From a checkpoint of a small transformer trained on Wikipedia.
Architecture: RMSNorm before each block, rotary positions, untied embeddings, normalized queries and keys.
Training: 81M tokens, 2472 steps.
Each number is 128 + 32 x the weight over the matrix's rms, rounded and kept within 0 to 255. Layers, rows and columns count from 0. Numbers have three digits each.

# up: layer 9 MLP up, 192x64, rms 0.247, rows 7-37, columns 0-63
# down: layer 9 MLP down (transposed), 192x64, rms 0.247, rows 7-37, columns 0-63
# gate: layer 9 MLP gate, 192x64, rms 0.246, rows 8-38, columns 0-63
up7:194167110128095130107162125110108074175127080113084170093159095148151103107142109131171202147150098094093138142164117093142129122141104100113117188144131147168104177072102172170138153180096071
down7:142103132108127100111086118148133203137104138114156109123190209112131107141115143112076128122114105104082151113111114156058113102093057149091125114179056193134160157102094092135138146172155135
gate8:132158139124152102154086176176079129132187134148101094173096112156094137125125141101113163119127095137161105096210138164124080169151167156143111146119109161120096114207157064143106165131091106
up8:145144135118151173150129083127183133186174142114136143153145135085105146080163141142159153172177129091116132145068129113127137126199055123151134104156147115138099159167085119119121158134164145
down8:107141147148129154134146112133092140127142158138113095150112151169186117102144118185176105106197102133112107082122135151089112236118111097145182102093145155136131171176159141153171136128096146
gate9:093143183137090098123117166135149110105156124148129138154153084125091118106143121141118121147164132135122126145089092156170133190152117153112131107143159139191146076130191116141142097161101167
up9:135121079163098132155143120140035115159130131149076097107103072128170063152127148171174136122146153192081165089133121115105123178122120115107147117134126189147111165133077138087111156168140176
down9:154135088115169186116145106111064164080089124133131130097116076157118141134175156176128164086116133116089136185122091099118131086124160095112075105119075137098119092121097115173085137120097128
gate10:097109193091125120151146082156151069112113164128055111071082129147141148095113096171154100132094136126145120135105137108144118204109120113146155118121099090103074122159178123111127127162131119
up10:099078172168177068111172085183112145120151103176088133148120133182131125138194118175112102095071205165090134142100106111144142117123148159111095112087151089088166155093121114125066141096122106
down10:063098086121174130119137173144121088130077092158101158111088081133166116128156101083147151072159108129132111182165167123098156119153157109161056115165188118184170130074143133142138128125142098
gate11:183126126095150140092178133109128104101087127102117123137153120159167175114166131155131173080118114153120118078122100144168135163059186190155147159158163172203111115131135140155150140123152153
up11:142119117155139111174099075109067141186112105135152160109144109101143208107180132063103128115111090158155134090083160123099090138132118091147101151099080096096093121151106109114097179089132061
down11:171094103154098163163140164079077123117127132110207198116139097080084129157170101192108118152105136055105141169085112121161165133091089122174109098105139106144108104149108149165113083160102193
gate12:112144100129138144169095144105161100103102112125121156130094166102151091176091092182099105183117078094088135107149117141117146096113131146126140189147144149095154118165136109121169108099083092
up12:126124109127119131114186138122141143159111062078150121067074140160114067212067150105135101101136102108104142138107143094132143087140131107132141140136163109163087095089106135138187105102093154
down12:052150159139149126082111202107099129091110145155155142156085104163128144138000154167098152139136105159148139118104097137119145239141128149112126087118110159122151125123123103143180127092140084
gate13:173120110087082128127111109131093135178165146136141071129044161095132123117143106153090173109111091106161183125124062129126173097104113185149158123141114195142149158117112141102120104203118098
up13:112055100139126103080093106175163114103153091116110107169127109108092117122179183138117121116180076081098148143086174120114045102089078148122139095212171093158120160098114184141128129134164052
down13:139129119161000147130151107150111121128123173168077142148200127163120111111162168176104158170047059115154101092147138127170156138122170145153086121136170124149140170159149145140163101156106052
gate14:171170171137144166153129201127110197174146197099158099158124138140128132125145114134157158138114094119102049131173166139207047136043121165107145159120132118142112089153134181177091092135071149
up14:127150108151141130121142067103054165147056133151115171045141124106108182094087113116136118154118141097118136090104139125104141081180134064144142122170112134121126134135173138090116141066098107
down14:185086108124140151160152115112167140103098096129147161166115128106191104158089129183094130156099180114132155159180117081126155114119092132104118082108064158122121089175126142131125112071062150
gate15:157135182153189116166109142066202151090142122168103150152118144139114110120137075175080053144095181105131168115151143182150161223151124149222128107161080081077117115113149151147176164073167148
up15:147153086120107131145087126180175126060086092125216144154112170155119128060145169124049095149130114093123144160132091124107180122131126164205150094166135193137116087148153115150128154148148141
down15:137094056214175099135164114108113094154175095154144094125149112101141176112105139176145180139129160133138076146172136142105147153123056134147155132112145185114118164117092133146149149126194080
gate16:084169122107157090114184186133118195155195167125148099089091155114142158147111134134150112093126096153119128147135138135124118131114080111152113135094104119060108106120188070178126027188187164
up16:075155103121109153139105176052194109161129152159146079110061113118078180159171157149173129067077089104182193126162118168093133080100103140052121127132137148073122081115093107127153149130126121
down16:144096130098115124123075102106137127138117112087137162126119104116100128071155160017119126146134150167121116128197083143162056166173115115148146156087125151117170097142192114073119170099150165
gate17:133101080116133132106123152102146114134147146144125133133128160186080093077148058147138063150094110106155134107130112106141106127110192133129106136122104137120144114129138130073094153168130157
up17:083152157149125163134120135166104138153132132145118164097108143099161155141092144147191073191118198052164117162107137110189088112110138157163127137074127097080126190146127162167105108100095128
down17:143117129141088095177188135170183107102144167085178154128120138129079095080117135000119145142085084122126096192118136089091118108109180138136139131117114147121079140129142143174136120170124172
gate18:106072165138140112106118144144122162177119086112162182183165098122163143131161110184156082161127091131134142145100102161081100107145186131126079125173142147160156093109141105110125143181096159
up18:124093134111109056113213105115157178110082095121161125074103169120166099076108159093092175180125101174148109123119144167125081172101077094131134128109139128149103160165122138122106147120096070
down18:123100167149164146119119118103174111219122104178134150132092162143115136163132102233101163161176198090087146081083104091129159136153118154138126149126149114122208059132116127115108112147146116
gate19:102117140130096148144097094199154123145136102127129139192148114173169169121129121148159138135125108094115098078136145193135067117173177159142137115132065092115082141138203075141124171097080166
up19:187120113110101125108118103164111095189114121112173185147106122149215109096103119155177122107131101103135098101125146151104146110166143148170103191082143089116101134099156162122119138159152175
down19:138138087124107129160160171141121087054069115122128105172128084074102099171135188055168165152129140146152153152160129164109076167145132155113135102093152108113167126120156128156188099143139153
gate20:076131123064159146135067120138078109155118132127126133129155126106150129098126104154155138092069133131102123075143162127149093133162117175130102126152098156128097160122177113099085187131145133
up20:077136070150112140119151145098091105100094111131106190172103091068194131082085123152160158098130119135111123131155136077121112135129160113136103173143134116118106166114138079119147183134153142
down20:137137146099157141139111147144105074136141128171079110121081138095131113165156139057164163101110093091125120157155142114129076143123101173119085154125109169128152064111114182179114155117105191
gate21:127087111115058089124148162115189118138150174168119149177121140132146165128131092175079154152174121126124115112146143146145149116175180143096097089100131184121131117134119139094092138113152124
up21:152116149138163144121127152104142128100162170139107100115135110116129073084162166156154095134152100104112127135089072141104088065196069110117170097185141089127162113142156174108154062156125126
down21:158178125094153144100177157121129111129103136149114129097103107140121130138066141102106089137120150079109117145115082095110148141151046192160133115120128161120145127145075158176088032108115131
gate22:146093138139162192116175136100163148168148103137112136154141096126132127100140115166098112136168069093179098166202065084186114067152056174116098189155079139089184155105095109108144140160128133
up22:151153069106175189114166090172131126158161090050159144238148117083191161154145121134152137135131145123168151141072119146110133196127118128142142045123143144056131093144148143161085157186094128
down22:074142122128130126104152156112155143111099158161189145110164207116163146081083168096186119081106169101171231105120091106118109167204135119063160177091103167069130077180126080122127109098164161
gate23:087139094149132098145095127150093198116121177061065123129108122134175187145085177124092188174123067133137163066144094175124131116152173162185105102131141096177121142170143131114144128117112100
up23:134118110055137094109174168121110136139113179054128162150000132159174144194105153102108123150150178081134198116133109151136119142100085172085082172155121139121145079126137123115148125142120162
down23:098130171148174114112126138129145123108121167144158210127075135166162158084020100183103123111090135130110089134119122144172174112163163152168138174119095159159115092145135117095090128117088137
gate24:138156136126082198114111121100126111157121157094170102157133149067136161205156162117059155124081112155157163149179086087076090174122122126164114131147086143146176164145177152204153144151140098
up24:160141165030150134122145126110193081181102080145123126186139147090155107199196178100120114153145137148167118192122167103119109101135190162100093099111113186087090091157140157166118117083120145
down24:161095095114096154177120129134157149041107087171174105072182166160140145137124170200092110098202160105115147121098149119125114154181148206147155124142091178111123107110174135112075195181091165
gate25:092135110174104170118103130128105187131094178114153173088138123170160101116154138119163175125115163095162092186152164129125084113100088203179182181142119172090056155159111123113116130177135153
up25:114115153127087193166120141105090149096172177167131164119107065138123133117117147096110116170116184119129156088166137132125196140173142166143111105108128083090075129109160170113167159158135138
down25:097138142099110122185090130170135101133093164158156107147104146111115171145116105124085132103103066119111092102103110030113075110152120103097116140138171108115135112087162150120080092158081115
gate26:111146142162114041100149087158101167157104103136152107132119124115163113083133118128130098144135138142114187073102105085097108189126153154133121173162134063159184148082106148095129095133180152
up26:090144136109169115161130161168193133158075144111107110162123152115124154160153118120082151140165106091122169154130190103115150138128152098146153137097118107157105170198038105082120149160137120
down26:128136150138117103109121122132125163142168150175150164137070139202133134088111095036064105129075112154116137188095134074173128117103082142131093155139098106128126140112073099110156103150124180
gate27:108118129156131158107148159096096127178104116131112095105088157106114090102075147113194119160113145095125137133144181129078064187161092106118174158105146181142154058144078100132137070092042205
up27:092158080169131144126140135109159127092094169133126103081124145172105128089156100120116084179124121112090123187101137118073086150124154172154078139054106150174085131134125104116194141079220153
down27:070102151088109074097098158166111139107185093158142153109186114115183078135170107145062119126146086111077123122136139139163141119115137097175135151141075087172153099060140126133084090172104130
gate28:165100171109160155051116184147130116174172187139108114137159166102127117181130075147122083118144105131152110103163161133119149155116129098163156150073085144121117119140166151098126108128082065
up28:132174068169147134117141122079166136136069137114074160117132086160193141120074153110172181071107122117154178128113129132172125138103092192106063145199078114146093153062179131161112129189160149
down28:154160177129122094102132170090134182073115157109106167129125102146116145099117167159178113150168095140113111109070110153158077144096183132156184147113077131143154176116094081077159108154099155
gate29:109156126119115120123134249176094100129124109098054120132140098181063126166131143110137109171171124140113119143138122117090109171114159067102139132141177096112145094148145126166119062088110106
up29:191172125142109131109067128151148132181138134126150113143106167112110104091181076130104120102075069125134129140133116128110095147088077127127132148091127134127120176078110199142106163169120144
down29:131089118088067165116139147124067135110177138113124145114132106123114163185107122186125122131179103147156126179142142082162172122121120108128113128146151122134139128148133189137134062120164090
gate30:121154086090123146075081156173148117129155171097018129131099094185081201095079155130120136105085102057168127118146155157150101106157118120142137084105108181092126069123170108111123124151132130
up30:110162112136112095126151089108165141159164166138120165122135157160130095148143119151147113147159188166114132164139121137143129146087092136177153157172148166169181125110130224056108136121135137
down30:125133140093052080114103095128107116108137107138092153087152116106109168096168149159104095130084078108163111195092113121156130151139133150101150149116085213157088130129153126135150087147123085
gate31:071130147130080107150102118167177095164103169159140128144174080206107170153126105144125137139124097053144167091159066117093102097148079107075110117208148084115128140063130150099121131109167133
up31:168149120083116134096172184184115112131110091152130102143168092115069151184103148155149145159146121133086120095131139119094123116074145160120129089111172129123094127125082082204166085132140088
down31:168128120130140041114077162132153127157149183115116170161130121163155137125109158108131084126125119132069119106168105114128116172157132157181141122121198121183176092054144114097159154123135172
gate32:188128121150134140119157119121143138143106143101139128127125160135146084105096160210093126165110083175133144104113118125080108098104108157141093102139086183119161089169059149132137142114101115
up32:125175084148130133085084067121108153139108143115104088194148120172141103150103132097133165123207118131122093116144111169135159124168136060120156144140128088165187098096041057104113106117145107
down32:163167142098186150175089134084129113116073115111147163135175077113157142147102151240110117135100106146155131150120127123137082143107149157138119138115116196126156135091132120116119186151086137
gate33:146094104144100099106058182141115095126115147123116102056100105134140174128124119159179164082123095147135105131098153121179050165129117150150146147106154178124069162177161078155091156132105122
up33:101134131131154101118192143134167187133126201118048146110092181128133110134135153112171176099115069098139112171138140133104173165087147137072204174157122099168148108102115132127079079132145080
down33:184143136127149109041098144090090147097094117171138079157135106137135083097089134133142170129153103176128160201135170168100056192173204170117169082075098132169158156155143118186131142159161145
gate34:074108113122131117166125130138097131125115128089129135135086151120178105153067133139089113059033121075162164061117132104115114105142058164108159115122141133087078139121134091144133095149171129
up34:199144142172112145127179183119127151188145141111139141120128134188122082127096076134166151161146179133098176159123154152130111158142142092134104149112147149139178098167113153157122121154145168
down34:129155124102168128088138144092136165087143078095124136045124142131140110130104129185121138153131127173140125111150114126154153132118180110227093124113070095123077136173126093137158138135147135
gate35:163130187124154166115179139087058192157110160081121074176129128158064142131095135102081083136116160143138173083147116077129112129162143086150154134156136098104127160151100089125157153108055124
up35:123137154195085134154110108104119137109165073157141169168142144091146138112167098136118143135108152132146106095110196165138117146128118025163140123121133132056123067173149196140081136105061149
down35:148104081117052069083156186126119088138148048120151111198105120107101138138075118097126176167136122150129079165137178107160075126097100172117132112147131100102092129134142135086121113107164126
gate36:156130125172150144095100166084125166139079145109139120155091140140093166121204148147126107094138103140155127105098107136149141129091083123153138175193087181083153082120127126189141131049120116
up36:191105102140163101116118142112150141132160141136092115183114125067102153122195146136156140128152089132165164197086140111148146149107115089138120165206083146096141066145086141143053143053098159
down36:151121130154105118141133133077124099102087109076082168091130099097125117095144105030080189091124139108135097065110123128170151139090095126154089118190145143144115167108122184083126109111114142
gate37:070068090052087193138128104122136109160140113120043150153150119107154136174117106160104132050077121151125130115111117125111107136157101161164100182130063122126132079114150097152106108097132121
up37:060151108137088144116113147104078087096172142124177153074122111139119139192113073088126125140126152095097150181141100066198100143146107152174063134113127121090122120126151120116122093111146170
down37:169189142100083111131151089139106022147146154150118069114113094147129127095172082155109149158126112169144152059154141123078113118141167156129102158116167149146151121150114162159087171122099137
gate38:140150111134110107122079147120183123098103097156108166149109116062196119130151139124093158129106170164203160116137139158183147176116208151149122101133172120047083101112215136128143123141118169